config = dict(
    hidden_size=160,
    init_std_qkv=0.0362,
    init_std_o=0.00955,
    beta1=0.95,
)
Each number is 128 + 24 x the weight over the matrix's rms, rounded and kept within 0 to 255. Layers, rows and columns count from 0.

# layer 3 MLP up, 640x160, rms 0.138, rows 193-214, columns 0-159
[[114 134 130 113 135 143 119  86 164 118 119 123 181 128 148 149 133 123 135  79 149 115 131 116 171  94 134 144 122 155 182 113 110 170 113 151  91 199 149 111 130 141 141 163 137 109  82 144 119 111 119 125 164 108  96 151 136 145 109 144 101 135 149 136 118 154 102 115 102 105 103 128 156 121 124 175 149 118 102 146 150 100 104 118  69 138 147 116 122 121 110 109 125 126 123 158 113 114 164 162 138 117 105 145 152 124 111 131 113  87 133 109 138 109 133  98 121 119 114 148 120 114 127 160 147 143 152  89 148 115 123 137 122 154 149 113 107 147 103 118 130 168 148 127 160 149 107  75 116 102 141  98 139 121 136 146 118 105 139 141]
 [166 170  87 115 145 146 131 106 104 128 119 140  39 158 169 154  96 123 112  89 114 124 173 107 122 108 142 127 137 125 180 109 124 100 110 179 115 107 148 149 112 149 130 139 107  99 170  76 140 130 126 139 118 133 127 170  91 145 146 113 163 155 128  87 134 150 131 128  96 118 149 122 132  91 109 108 107 144  74 125 122 125 134 109 153 146 121 171  92 134 126 128  92 160 133 123 143 161 103 128 133 142 110 137  92 138 126 133  88 105  86 124 111 138 175 116 126 109 128  54 125 123 137 135 139 103 129 165 138 124 126  45 172 170 124 122 144 114 133  80 132 133  90 123 114 180 129 124 164 120 144 151 139 167 140 147 166 112 123 113]
 [176 100 148 153 122 116 141 116 103 107 101 117 125 140 146 122 136  77 150 132 135 164  89 139 167 134 119 136 107 117 127 102 156  81 135 148 123 165  95 123 127 141 124 135 168 118 136 125 167 118 103 165 151  97 153 148 143 129 123 133 136 112  97 145  94 117 107 143 132 104 156 130  92 144 139 124 150 134 145 124 102 134 140  88 127 123 112 105 137 103 108 134 105 146 133 110 157 111 132 121 139 109 115 174 104 165 110 170 124 113 165 141 115 127 144 101 127 141  97 144 138 108 125 166 162  99 120 145 118 120 140 113 102 130 155 114 115 181 102 162 108 132 100 136 124 137 138 121 138 137 140  99 123 126 115 130 128  98 138 124]
 [123 124 111 107 102 138 122 162 140 104 141 151  98 113 145 144  90 137 107 151 122 147 136 118  60 138 146  87 169 155 131 125 126 142 139 153 146 127 116  70 113 141 120 120 104 125 121 114 148 136 132 139 145 138 116 138  80 137 139 111 146 135 106 129 130 127 116 123 144 149 117 141 126 132 134 113 124 134 125  82 151 114 134 126 118 135 120 120 132 148 146 155 149 164 119 102 120 133 109 146 101 133 122 141 146 123 126 141 118 123 124 124 104 117 127 103 125 137 117 128 133  90 114 134 131 144 122 158 125 110 143 150  93 125 112 126 118 117  96 129 172 145 103 136 138 135 134 102 152 145 131 157  86 143 131 130 107  89 123 162]
 [108 117  87 126  91 136 139  85 124 133 127 163 167 115 115 112 110  79 164 136 134  88 117  94 130 137  97 112 117 150 135 111 126 128 102 107  91 166 138 124 173 163 143 167  98 149 122 179 136 128 145 105 114  86 128 135 119 142 165 104 136 162 123  74 143 130 110 149 109 133 100 121 117  99  98 120 140  87 106 135 115 117 138 143 161 146 102 145 135 115  94 126 136 129 121 136 147 131 135 115 133 119 130 176 144 118 149 173 106 120 143 126 153 122 142 143 179 100 195 117 133  99 143 134 146 150 175 153 108 124 106 151 135 110 136 138 137 150 104 119  79 154 160  76 108 114 162 139 132  93 138  95  95 106 142 106 118 127 140  72]
 [121  93 121 135 141 110 134 121 117 112 114 116 152 138 156 140 164 144 125 112 147 141 141 145  78 104 130  98  89 162 150 115 160 143 154 149  86 156 114 125 165 109 100 165 116 137 142 106 104 123 151 149 142 132  77 129 138 101 141 125 107  90 122 137 107  91  43 129 119 148 157 134 173  87 142 136 115 168 104 123  98 122 122 137 137 136 128 142 146 130 108  99 127 144 128 184 149 104  97 105 133  95 142 152 155 124 108 140 131 114 110 124 134 145  97  72 112  99 117 111 145 101 123 149 101 118 158 121 166 107  76 100  87 115 132 149 115 152 142 152 143 134 143 113 123 160 122 150 156 137 115 102 106 188 132 138 131 143 161 123]
 [128 182 118 143 117 111 159 133 127 135 138  89 146 131 172 110 117 174 107 145 111 137  87 142 114 117 139 187 156  99 117 122 121 119 101 148 163  99 123  97 150 147 105 106 189 125 103  85 110 104 149 139 149 105 122 130 150  58 149 121 133  61 154 138 113 130 141  78 118 154 104 138  88 121 108 108 112 108  87 114 143 142 121 149 115 120 134 133 165  95 117 141  96 125 134 139 123 100 104 184 132 109 113 128 162 176 142  96 175 118 178 129 114 127  90 117 160 148  65 102 139 147 106 149 131 125 113 154 137 106 138 135 172 131 142  91  84  84 163 119 130 100  98 120 112 182 126 148 136 125 118 170 148 149 110 174 119 162 144 164]
 [118 129 152 140 124 139 140 129 117 116 146 113 139 122 141 143 127 117 107 129 148 126 111 109 117 149 178 126 102 118 138 139 112 132 139 106 167 136 125 126 139  91 138 139  99 137 145 138 130 138 125 136 121 111 125 107 140 100 159 140  92 153 139 115 125 103 143 132 139 136 105 142 112 122 131 118 135 151 123 134 109 139 111 109 114 124 136 155 135 132 122 123 139 140 117 133 180 114 119 148  86 116 139 103 109 136  98 105 156 112 130 124 137 112 156 101 137 136 141 125 151 132 127 128 125 122 104 144 154 155 168 115 143  90 117  88 158 149  94 120 144 146 139 159 117 120 101 118 117 131 142 145 144 119 137 119 117 105 131 121]
 [118 119 120  91 106 125 132 153 134 117 145 124 149  94 122 129 159  78 138 129 160 116 119 116 162 175  87 120 134 122 158 142 119 145 137 140 109 154 195 132 131 115 124 143 103 138 148 174 111 136  91 126 149  92 129 123  90 133 156 124 112 175 117  81 142 139 174 137 163 148 182 125 145 110 161  97 131 163 110 106 137 130  93 133 127 155 113 179  92 104 116 140  98 137  87 159 142 112 127 136 150 107 123 143 129 105 160 118 126 119 140 105 112 152 115 126 101 186 122 114 169 137 137 156 153  99 124  92 184  73 121 112 119 127  64 121  97  97  96 123 108 131 130  94 140  92 121 150 155  84 147 109  96 126 151 138 101 128 114 104]
 [176 125 101 159 103 153 100 114  69 106 128 169 159 136 142 126 124 124  99 120 138 135 102  86 174  81 117 116 147 125 128 142 125 189 153 139  77 163 129  85 134 149 139 110 156 135 100 150 123 115 139 125  85 160 165 131 114 104 110 131 126 103  92 140 136  86 112 119 147 116 121 140 129 154  81 225 152  64 172 106 134 170 123 172 124 120 109 118 100 133 116 160 156 152 135 147 135 140  86 119 131 137 114 176 164 102 158 148 129 100  99 145 143 108  97 129 135  90 158 148  87  95 116  99 125 143 135 116 142 141  81 161 118 171 105 138 121 117 111 153 164 167 123 157  99 127 155 134  60 106  77 167 105 143 136 150 126 160  97 100]
 [107 131 115 154 132 117 130 169  50 129 171  94 130 118 172 101 130 159 140 162 102 119 115 103 152 179 142 123  89 141  84 146 164 122 149 122 103 178 166 115 138 154 137 110 116 122 114 105  60 116 148 185 154 125  98 143  86 115 119  99 112 153 135 135 129 134 105 128 106 191 135 153 160 132 139 176  98 110 148 116 149 140  97  93 127 117 157 122 104 147 146 140 148 124 146 120 154 123  97  95 155 143 112 142  98 154 101 136 153 108 141 158 122  89 115 142  66 138 141 128 144 124 116 123 121 107 135 118 100 156 116 147 158 106 131 109 116 123 127 154 132  74 166  98 134 134  96 109 161 136 107  90 110 142  99 114 117 139 108 125]
 [136 130 132 139 130 147 132 123 118 127 119 127 123 111 149 117 165 149  91  94 128 117 117 114 132 115 136 124 129 147 131 128 121 117 147 181 127 141 169 122 133  86  88 132 135 139 115 113 187 114 133 142 105 134 114 111 137 156  99 118 127 142 155 121 132 122 135 157 121 155  99 141 128 143 120 134 107 116 122 124 118 179 150 109 118  99 157 126 151 120  87 169 134 112 130  91 164 109 112 145  98 100 123 119 119 147  94 123 123 134 126 110 119 128 137 147 139 119 140 129 134 142 144 128 128 112 100 131 127 155 133 141 135 135 129 118 118 116 141  90 129 134 144 141 149 122  77 126 134 120 109 124 113 150 117 131 123 150 119 136]
 [135 116 118 104 135 141  97 105 126 158 115 106 108 151 105 130 102  68  79 121 137  81  96 133 176  88 126 138 129 118 152 114 147 156  95 160 107 142 184 150 128 125 127  81 130 157 118 155 134 147 141 136 153 127 157 117 116 145 143 187 134 135 121 140  81 152 114 118 104  74 156 124 134 127 117 114 109 112 124 103 119 136 102  71 151  98 144 126 154 122 164 146 124 136  81 150 132 158 176 162 113 108 113  95 169 106 125 128 146  92 146  99 123 126 167 160 117 132 121 155 100  96 123 140 146 113  86 144 192 145 143 142 149 142 108 117 116 176 144 118 152 156 124 115 160 127  97 103  83 131 125 140 139 133 124 156 124 128  82 114]
 [136 163 129 137 123  99 136 117 128  96 121 110 169 170 151 161 133 134 129 116 136  90 135 121 109 139 170 134 108 104 133 140 105 160 129 135 125 132 116 169 115 113  88 121 136 125 155 123  52 127 128 119 102 126 121 142 126 122 122 181 127 115 142 140 129 157 180  94 103 125 156  94 150 123  75  74 110 161 119 111 115 135 134 141 101  91 109 144 112 137 166 126 107 169 151 155 135 141 143 155 145 123 165 105 161 124 137 125 171 108 165 140 132 137 115 135 133  93 116 148 130 149 144  92 175 131 111 156 146 115 149 159 112 112 152 126 110 110 118 127 130 122 114 145 130 135  99 154 106  93 126 107 136 135 105 125 158 131 104 121]
 [101 107 102 152 122 126 127 116  90 139 130 101 154 131 159 186 149 145 130 129 128 154 143 103 161 128 147 101 100 183 157  74 165 119 140 140  95 166 118 100 124 128 160 171 134 128 104 113 124 110 130 136 112 163 122  82 133 115 108 132 125 138 125 145 154 147 111 112 115 116 112 137 104 140 165 136 123 102 130 120 144 104 120 117 103 132 145 116 122 106 162 125 134 133  95 190  77 113 125 154 129  83 115 124 131 130  97 179  91 103 137 164  98 128 126 136 136 134 153 160 164 129 103 131 120 103 129 130  93 115 150 152 165 139  81 157  85 161 100 123 123 168 118 127 161 115 115 108 102 117 109 108 134 125 126 145 134 144 147 114]
 [127  90 111  71 149  83 135 103 127 124 161 154  84 123 121 150 131  97 122 134 153 118  92  94 121 130  88  85 149 106 148 147 117 144 130 182  96 115 136  96 171 115 121 126 130 122 151 108 122 105 117 119 105 178 176 125 120 119 157 150 124 137 127  97 107 126  87 147 160  96 109 113 171 153 149 135 144 136 131 126 142 150 123 124 151 129 126 132 130 148 142 100 150 111 132 138  82 110 123 121 126 114 156 144 139 112 140 110 168 133 114  84 115 149 162 120 130 117 185 113 131 107  97 141 179 151 140 118 100 156 107 138  66 192 163 183 124 128  93 139 103 126 146 117 126  94 132 164 113 105 149 157 120 142 158 167 139 101 129  68]
 [172 163 107 106  89 111 148 128 121 127 145  88 141 168 126 104 136 124 126 120 102 128 124 116 153 126 163  78  95  64 204 106 146 152 123 146  96 113 142 129 141 104 125  89 142 165 135 162 158 109 158 130 167 111 149 133  98 135 126 132 131 115 105 116 107 137 118 104 130 116 176 139 114 129 127 126  95  99 110 105 109 130 166  99 114  89 113 135 119  97  98 124 197 133 128 128 142 120 108 114 144 104 114 127 162  99 137 141 150 130 140 155 109  87  85 100 142 139 139 173 131  78 121  89 124 134 122 134 131 148 157 185 118 132 163 171 106  96 119 131 160 170  86  97 165 165 102 149 105 118 151 124 112 127 124 140 114 185 134 146]
 [104  98 143 126 112 124 166 127 137 167 127 128 122 144 140 161 132 150 111 103 101 154 125 113 124 130 130 111 120 137 125 135 123 148 109 116 101 129 142 124 146 123 129  87 157 105 118 136 148 135 119 113 102 137  64 152 136 127  91 166 113 104 131 130 165 160  80 122 112 140 135 140 130 120 132 134  84 210 147 113 122 144 129 123 159 132 123  92 143 124 148 126 112 108 135  97 112 111 148 117 136 110 134 145 118 156 105 164 124 101 143 135 143 112 129  71  87 163 157 141 152 154 115 139 141  97 113  93 124 120  87 109 104 157 190 111 119 131 124 167 147 132 106 138 136 137 103 170 127 130  78 115 171 129 140 144  76  98 123 146]
 [ 93 111 141 109 145 155 119 147 121 113 150 126 115 163 131  97 107 112 149  78 109 124 159 107 125 155 154  99 133  80 146 108 146 126 133 138 116  89 117 148 144 106 169 184 122  97 142 127  98 136 134 126 129 143 151 155 144 139 119 145 148 167 127 153  92 148 112 169 106 133 159 119 108 118 109 137  81 156 109 131 137 132 173 120 157  70 128 136 154 132 108 135 144 179 158 102 142 158 103 145 129 125 114 145 142 140 102 176 114 137 146 132 127  60  92 100 148 164 120 135 153 114 131 155 144 142  92  84  92 126 108 124 118 135 147 152 117 120 135 122 133 121 129  87  89 178  90 147 125 148 103  92 113 186 126 135 101 132 132 112]
 [104 113 129 109 106 122 104  99 118 144 125 220 107 177 162 101  96 126 145 135 109 175 125  96 150 151 111 146 168 157 136  87 199 113 166 129 138 133 147 164 118  65 135 132 166 163 148 151 125 141 151 109 156 185 107 143  93  92 130 117 114 172 157 156 140  97 120 115 133 146  47  98  80 216 120 202  66  72  88  88 180 196 124  98  66 110 175 147  97  97  85 160 111 136  79 178 102 107  69 121 108 103  96 106 140  55 154 164 107  77 150 153 132 110  98 145 124 102 113 127  69 175 112 153  34 107  86 141 140 135  60 143 248 183 127  88 113 140 149 103  73 134  93 124 152 130 179  70 155 121 103 157 170  99 164 111  97 174 151 121]
 [128 124 140 123 134 153  97 137 137 155 122 117 152  98 111 122 131 130 133 144 155 124 109 134 131 112 124 118 121 100 160 124 123 105 165 103 138 160 129 117 100 110 107 133 118 148 136 120 108 121 159 117 140 133 134 163 169 135 126 114 147 155 118 113 131 107 143 143 129 118 165 113 130 138 157 121 121  78 155 140 127 106 127 117 144  96 166 115 106 130  83 124 131 116 118 100 126 115 124 160 147 120 111  92 128 139 144 129 149 124 133 135 142 135 150 147  98  93 156 159 126 134 124 116 127  94 112 151 108 149 151 108 107 121 143 145 118 126  96 166 168 133 106 129 126 151 106 131 174 117 108 127 131 117 137 160 109 141 139 129]
 [131 124 103 125 112 139 123 175 119 117 131 112 127 127 118 127 119 102 150 150 166 118 118 123 158 145 150 110  95 140 141 166 125 134 154 123 137 171 132 147 141 106 147 157 146  95  79 135 129 104 111 150 133 139 118 158 156 150 124 146 148 124 148 121 153 132 129 134 107  88 163 126 106 136 140 160 128  80 114 127 139 113 122 142 132 157 139 126 124 101  95 130 137  78 145  80  80 120 155 151 146 183 151  76 124  86 117 131 135 130 143  96 153 154 161 150 126 132 153 103 145 105 113 104 136 152 130 140 177 132 129 122  97  98 104 165 104 134 106 140 118 105 146 169 111 119 106 117 120  98  93 110 137 159  93  74 137 138 144 138]]
# layer 3 MLP down (transposed), 640x160, rms 0.0659, rows 193-213, columns 0-159
[[116 141 104  91 106 160 133 111 143 110  93 149 102 108 127 107 113  89 155 123 141 183  96 137 106 117 140 128 122 113 133 142 135  92 149 129 114  97 115 122  64 124 133 102 149 153 133 105 145 115 114 161 130 124 138 106 145 148 106 148 111 133  90 130 110 165 110  64 163 100 112 139 124 132 111 149 114 155 156 150 123 144 134  96 136 117 129 111 130 128 132 116 148 129 150  82 169 124 144 151 152 143 144 160 115 131 119 124 133 140 139 116 157 125 139 134 114 135 106 132 139 148 142 132 133 133 129 147 113 111 154 135 142  95  95 128 149 141 146 105 143 125 159 136 117 129 134 120 118 129 126 165 131 100 118 129 134 101 147 156]
 [ 49 177 111 160 139 141 147 137 108 144 106 119 118 139 141 145  95 186  95 152 110 148 155 136  82 111  88 130 154 115 149 135 150 112 121  99 103 101 164 116 128 102 131 117  93 108 155 103 137 113 133 141 124 161 105 109 148 122 128 159 123 148 111 187 137 137 112  93 113 118 122 154 152 115 117 174 107 141 119 131 118 115 133 110 127 100 159 127 125 122 112 130 109 132 142 179 112 107  97 101 135 158 107 144 133 154 121 148 103 111 141 108 131 108 127 107 141 139 141 105 142 152  69  68  97 123 146 128 143 145 115 166 160 116 158 173 120 151 158  94 113 133 114 182 103 121 145 125 154 114 132 138 193 117 158 117 104  95 111 134]
 [ 92 166  97  87 126 150 112 142 123 125 169 133 119 134 114 142 149 148 105  98 151  98 139 112  97 135 126 111 136 133 133 172 122 154  95 109 133 108 122 137 117 118 132 135  92 119 110 141 128 119 163 114 137 153  97 106 138 147 131 124 117 137 136 133 165 152 113 106 117 132  99 127 176  88 142 103 108 113 115 140 132 125 103 175 119 116 121 169 102 162 145  76 111  97 117 138 116 182 111 141 114 163 130  96 138 120 134 105 172  96 105 144 123 123  98 150 132 115 160 129 118 140 131  93 117 125 144 122 172 135  96 146 127 124  78 144 146 106 161  83 160 130 147  99 156 139 110 143 127 158 121 166 142 146 117 140 163 169 110 133]
 [121 112 125 136 100 122 143 150 137 149 135 141 109 128 112 128 129 139 140 153 110 121 146 176 106 124 112 161 117 130 128 125 168 123 129 112 131 126  88 143 155 136 139 118 144 136 124 122 166 121 127  78 119 133 119 115 121 144 127 116 128 115 113 148 152 143 135 148 140 101 158 160 153 107 118 138 120 158 115 107  85 123 105 152 127 145 136  99 138 106 133 147  81 139 123 130 111 117 152 129 116  97 132 101 174 130 149 135 141 114 149 153 146 120 108 109 106 124 122 121 127 117 134  90 149 138 114 111  99 135 116 111 130 167 132 146 134 105 109  91 103 120 140 133 126 105 133 138 153 153 169 101 140 107 148 134 114 118 133 125]
 [119 127  98 131 108  93  99 114 112 157 121 137  92 113 119 135 149 140 154 134 153 175 126 144  91 123 151 119 130 134 136 166 166 123 135 124 134 125 145 101 169 125 107 138 131 109 150 126 112 146 111 183 131 122 138 115 129 107 113 104 141 135 136  93 142 129  85 139 119 142 158 161 136  94  91 123 114 146  94 133 119 131 151  88 119 125 114  76 148 109 160 106 139 108 112 106  98  77 143 145 118 195 114 115 114 156 121  89 149  99 139 123 128 134 120 150 107 175 108 139 108 147 149 100 126 140 130  85 159 156  95 131 124 119 149 150 142 150 151 127 106 115 166 175 164 137 129 126 149 141 125 119  75 123 121 146 136 106 151 118]
 [123 147 144 145 126 133 160 119 152  82 128 124 114  87 128 105 131 150 120 158 113 119 148 136 147 113 135 131 146 143 152  90  83 105 188 147 113 119 136 135 157  91 104 154 143 121 133 134 100 129 150 128 133 152 135 104 119 119 189 107 107 161 171 128 109 116 110  99 149 160  93 141 102 119 168 127 143 128 123 128 118 125 140 130 108 150 118 121 132 138 123  89  87 141 152 133 199 116 102 143 114  99 123 136 149 110  99 139 124 119 124 125 148 159 104 153  92 109 142 141 137 123 106 159 132 145 143 102 141 148 122 138 110 129 153 125 163 152 115 118 126 123 120 113 108 133 111 123 114 159 111  88 139 110 103 118 108 104 152 164]
 [148 109 117 120  97 135 119 104  99 110  76 195 109 111 112 134 111 138 117 141 178  91 139 132 124 154 178 127 100 101 121 119 155 138 136 134 103 145 111 105 149  93 123 148 112  69 136 152 116 105 123 124 144 134 123 143 120 134  84 148 134 116 109  79 178 142 136 123 118 143 133 153 190 112 181 139 129 153 152  95 155 105 162 138  98 113 121 113 136 159 120  76 159  90 135 111 112 149 122 139 138 127 121 119  99 144 197 110 151 141 125 146 149  86  92 111 100 148 136 118 122  95 174  77 135  91 147 156 146 102  99 146 107 147 149 140 154 133 100 112 153 151 138 103 156 129 156 145 121 112 128 145 111 134 153 136 142 136 131 118]
 [124  97 134 119 138 131 121  95 136 135 108 116 129 132  98 136 100 125 129 138 118 115 114 125 153 143 103 162 117 136 129 155 130 144 118 146 133 130 123 124 142 134 115 146 117 119 106 109 144 152 130 130 143 153 143 117 147 109 126 132 130 100 126 157 137 125 146 138 121 147 107 101 130 118 117 139 109 106 147 161 110 171 113 120 104 141 148 118 151 108 138 163 164 121 118 158 111 132 138 119 116 142 120 118 133 134 125 106 133 135 125 155 160 114 135 103 160 126  97 114 162 117 161 122 140 138 112 125 136 141 113 102 109 139  93 130 133 128 101 122 114 124 125 119 111 113 146 115 103 122 137 117 166  94 128 137 145 122 149 116]
 [138 108 142 177 118 138 133 143 122 105 109 140 136 128 135 145 111 152  98 126 134 161 136 195 134 113 149 143 109  92 150 104 102 131 112 156 123 156  91 117 156 127 120 161 127 125 135 119 111 105 114 142 109 147 103 106 146 117 154 145 105 134 150 140 137 150 150 106 133 135 120 163 151 150 114 108 128 125 152 125 140 156 131 103 125 136 130 143 132 110 179 101  80 197 136 104 122 117 120 144 154 102 138 162  92 143 120 107 136 149  93 152 106 118 141  98 168 104 116  82 139 141 100 109 113 120 136  75  96 100 137 174  86 123 132  98 143 150 169 116  94  99 132 118 111 159 126  98 104 177 142 143 160 136 100 161 122  83 139  87]
 [ 79 134 124 122 129 153 148 149 153 133 143 102 150 103 131 163 129 118 118 134 144 110 156 163  77 135 160 149 121 108 116 104  92  90 113 124 148 101  97 163 159 121 136 133 126 116 143  98 121 102 141  76 142 121 122 131 178 143 108 164 103 140 140 125  96 154 156 138 114 114 158 100 116 126 157  68 105 162 119 148 153 118 147 126 122 115 115 138 122 132 134 109  95 130 138 142 125 133 128 141 137 112 175  80 118 177 153 126 154 118 141 108  66 133 129 121 107 164 127 153 196 155 126 140 150 114 131 134 125 116 190 127 104 108 100 156 131 122 133 126 134 131 102 117 129 165  66 107 114 131 156 104 109 119 165 105 137  64 165 117]
 [131 151 171  62 112 117 117 161 110 152  95 108 143 132 126 126 169 175 147 146 113  99 112 103 143 146 125 133 101 116 150  94 119  82 114 131 170 165 185 124  96  81 121  96 114 126 152 101 113 142 136 136 131 129 153 131  77 127 121 121 139 104 146 116 120 135 134 157 153 112 120 170 132 120 125 138  94 184 122 163 125 138  67 120 132 140 128  72 112 112 119 169 182 122 139 106 116 191 118 119  96 153 176 153 161  67 162  90 100 147  90 130 109 117 134 140 158 139  78 129 113 140 114 128 112 129  92 121 102  97 120 120 175 149 153 135 127 111 167 127 130 110 132 136 128 139  90 142 166 135 128 135 125 123 123 104  79 149 168 142]
 [134 111 119 103 157 147 147 104 108 138 125 133 144 125 112 129 167 140 109 134 102 137 116 117 144 141 140 118 130 119 114 159 133 128 126 169 134 138 118  89 156 146 111 173 119 105 128 104 147 157 122 136 155 130 134 106 146 142 105 146 123  96 130 145 131 117 141 168 123 157 147 131 132 133 110 139 111 141 130 152 130 135 127 109 135  91 158 104 144 111 160 129 137  88 113 117 152 122 156 123 133 116 108 140 134 116 150 136 141 140 112 149 113 108 102 133 130 100 140 136 112 116 145 132 106 155 104  83 136 129 149 105 126 117 126 133  98 114 138 109 128 118 150 139 123 150 126 140 111 139 136 116 108 128  99 120 154 150  96  93]
 [109  99 141 123 133 135 154 112 133 124  63 142 143  84 135  87  69 139 115 143 136 135 121 119 181 156 153 120 171 157 118 187  91 103 149  91 141  82 140  88 122 172 152 110 149 120 144 142 122 162 115 132 154 131 129 139 139 182 116  97 124 156 150 142 144 139 120 144 139 146 156 132 134 157 124  98 108 117 127 151 156 142 162 154 130 145 113 167 150  88  96 124 150 107 172 129 114  73  95 128 135 158 147 132 136 108 145 119 116 148 173 130 127 115 102 136  97 104 129 107 134 135 148 109 100 122 138 162  87 119 107  88 157 135  89 124 123 121 124 137 121 116 111 166  89 114 105 174 149 117  95 153 119 114 143  82 109 127 131  92]
 [129 131 126 112 124 126 122 157 106 122 115 119 142  89 119 173 105 114 146 114 129 131 128 138 124 116 111  86 142 135 124 160 128 120 148 114 113 108 156 149 127 156  88  93 126 102 124 145 138 116 142 112 116 121 163 109 134 146 111 126 105 151 166 102  78 173  82 130 141 142 148 149 142 107 153 106 146 123 121 163 104 109 142 141 138 120 111 142 144 124  94 144 108 128 102 123 128 127 101 110 177 130 127 121  88 124 140 120 134 110 151 121 157 124 113 146 145 164 122  79  80 122 130 139 117 142 139 109 102 147 145  87 157 110 150 149 168 181 123 102 123 140 123 124 127 147 117  93 149 136 170 144 140 151 138 107 117 162 101 125]
 [107 138 125 137 129 118 120 152 125 105 103 124 107 146 148 113  92  92 152  84 133  75 141 112 112 104 111 121 109 103 157 150  97 123 114  97 129 124 157 157 119 123 175  93  96 100 153 150 135 132 127 151 132 149 127 148 119 175 113 102 135 127 117 158 152 178 132 119 157 103 117 143  91 113 138 138 138 137 139 154 140 111 132 107 177 135 128 142 164 141  78 123 137 126 102 164  90 145 150 125 120 122 156 130 137 104  93 151 126 167 140 150 126 107 113  73 118 157 140 140 117 135  98 139 133 105 128 132 137 126 138 113 159 109 152 118 144 116 175 141 155 115 138 103 127 157 128 124 156 129 109 131 124 134 114 105 120 129 118 104]
 [133 168 131  85 119 120 113 121 129 131 110 135 122 140  96 186 126 130 142 177 159 137 145 138 149 177 153 158  99 129 129  80 136 147 148 119 125 113  99 139 120 120  95 122 143  88 116 142 105 132  87 140 132 109 127 119 116  79 109 148 126 125 142 108 123 104 170 106  75 134 109 104 133 128 162 124  84 170 111 109 145 154 113 103 113 124 154  89  77 163 142 155 102 131 146 121 126 103 162 131 112 113 134 132 104 179  80 135 122 143 136 149 158 135 157 123  78 145 130 135 104 156 112  86 138 165 111 151 125 143 134 105 159 147 125 149 143 127 113 158 158 146 111 174 121 171  98 145 125 111 141 128 121 114 101 125 131  79 125 146]
 [142 153 124 159 143 115 112 127 117 123 113 150 128 130 146 113  93 171 114 143 130  99  76 135 103 157 114 121 100 110 154 183 145 138 133 140  96  85 145 114 134 106 150 148 130  85 143  97 110 136 151 113 113 160  69 123 131 149 160 171 113 105 101 162 139 111 141 153 163 152  90 159 109  83 114  88 131 105 154 132 142 125 152 126 106 125 111 129 127 121 143  97 108 103 139 114  82 111 102 168 138 172 111 130 139 171 156 133 142 167 132 141 143 129 133 140 164 144  86 119 119 136 112 126 142 153 137 148 133 137 133 141 129 133 156 116 140 135 142 137 109 126 151  60 116 140 138 117 117 121 102 124 117 113 122 117 110  70 187 106]
 [123 137 115 110 157 101 117 124 143 113 115 172 137  97 120 112 145 145 140 136 108 137 125 185 134 104 126 149 128 107 111 157 144  99  77  98  97 104 152  94 106 113 106 141 129 162 121 174 140 108 122 128 102 146 147 107 121 151 179 138 108  90 111 138 174 137 141 102 105 140 145 104  92 160 122 105 144 165 111 147  95  77 123  89 140 118 120 109 127  70 126 158 127  99 145 137 118 120 142 136 120 129 163 155 134 148 147 162 142 121 124 142 156 144 142 108  94 120 154 153 159 140 139  79 139 153 115  98 139 107 136 110 128 111 121 111 122 157 114 135 138 123 134 141 157 122 119 133 125 148 143 135 119  96 167 155 110 122 153  94]
 [112 145 107 128  84 158 140 145 135 115  76  91 108  99  65 116 178 123 137  83 120 132 130 120 176 146 162 178  94 177 178 146 130 133 103 136  90 144 178 145 173  80 119 141 173 108 175 126 117 142 134 138 135 129 151  96 129 135 136 119  79 157 119 162 153 143 171 174 154  72 141 138 195 113 116  93 113 118 120 117 118  94 130  84 106 108  89 156 129 108 182 136 159 103 158  86  83 126 112 111 113 125 132 153 152 156 108 183 120 119 130 106  74 109 132 114 149 164  84  86  88 160 157 115 143  99 141 146 150 157 119 131  99 187 148 134 100 100 136 153 106 147 145 108 170 149 121  89  88 101 102 156  98 102 121 137 121 108 154 120]
 [ 84 183 148 136 201 181 141 123  57 179 157 145 120 183  93  95  67 144 164 118  96 106 125 154 131 115  49 131 214 171  89 152 165 103 171 111  98 183 179 114 115 131  92 157  61 158  91 151 106 139 111 107 157 132 167 100 180  90  94 175 166  95 110  99 154 154 138  99 148 142 142  68 109 129  24 155  80 133 153 171 147 119  85 132 107  85 142 106 120 142  70  92 113 176 138 180  67 104 101  91 179 109  60 123 141  83 145 103 101 165 127 157 147 148  58  64 118 213 117  92  84  34  80 156 145 125  60 149 115 124  99 109 199 143 149  85 162  93 136 172  77  82 122 156 170 191 174 111 211 193 173  91  88 158 135 199 161 163 141 158]
 [126 114 120 127 137 115 127 106 111 124 167 143 151 143  98 118 148 129 129 112  96 160 123 165 137 136 128 143 119 132 125 172 129 139 110 129 163  62 120 131 145 167 127 129 121 122  98 124 152 157  97 111 111 135 129 123 121 136 120 131 183  99 128 154 137 133 122 128 116 147 127 116 134 131 119 152 166 103  63 114 131 132 123 123 140 114 113 136 142 109 132 104 161 117  92 140 138 126 176 148 130 101 122 130 170 134 109 147 132 121 168 121 147 128  87 164 138 124 107 119  69 109 123 144 127 135 143 112 143 119 141 117 148  92 129 145 127 117 135 108 130 116 128 141 129 148 124 123 109 144 131 153 119 106 134 110 125 107 130 113]]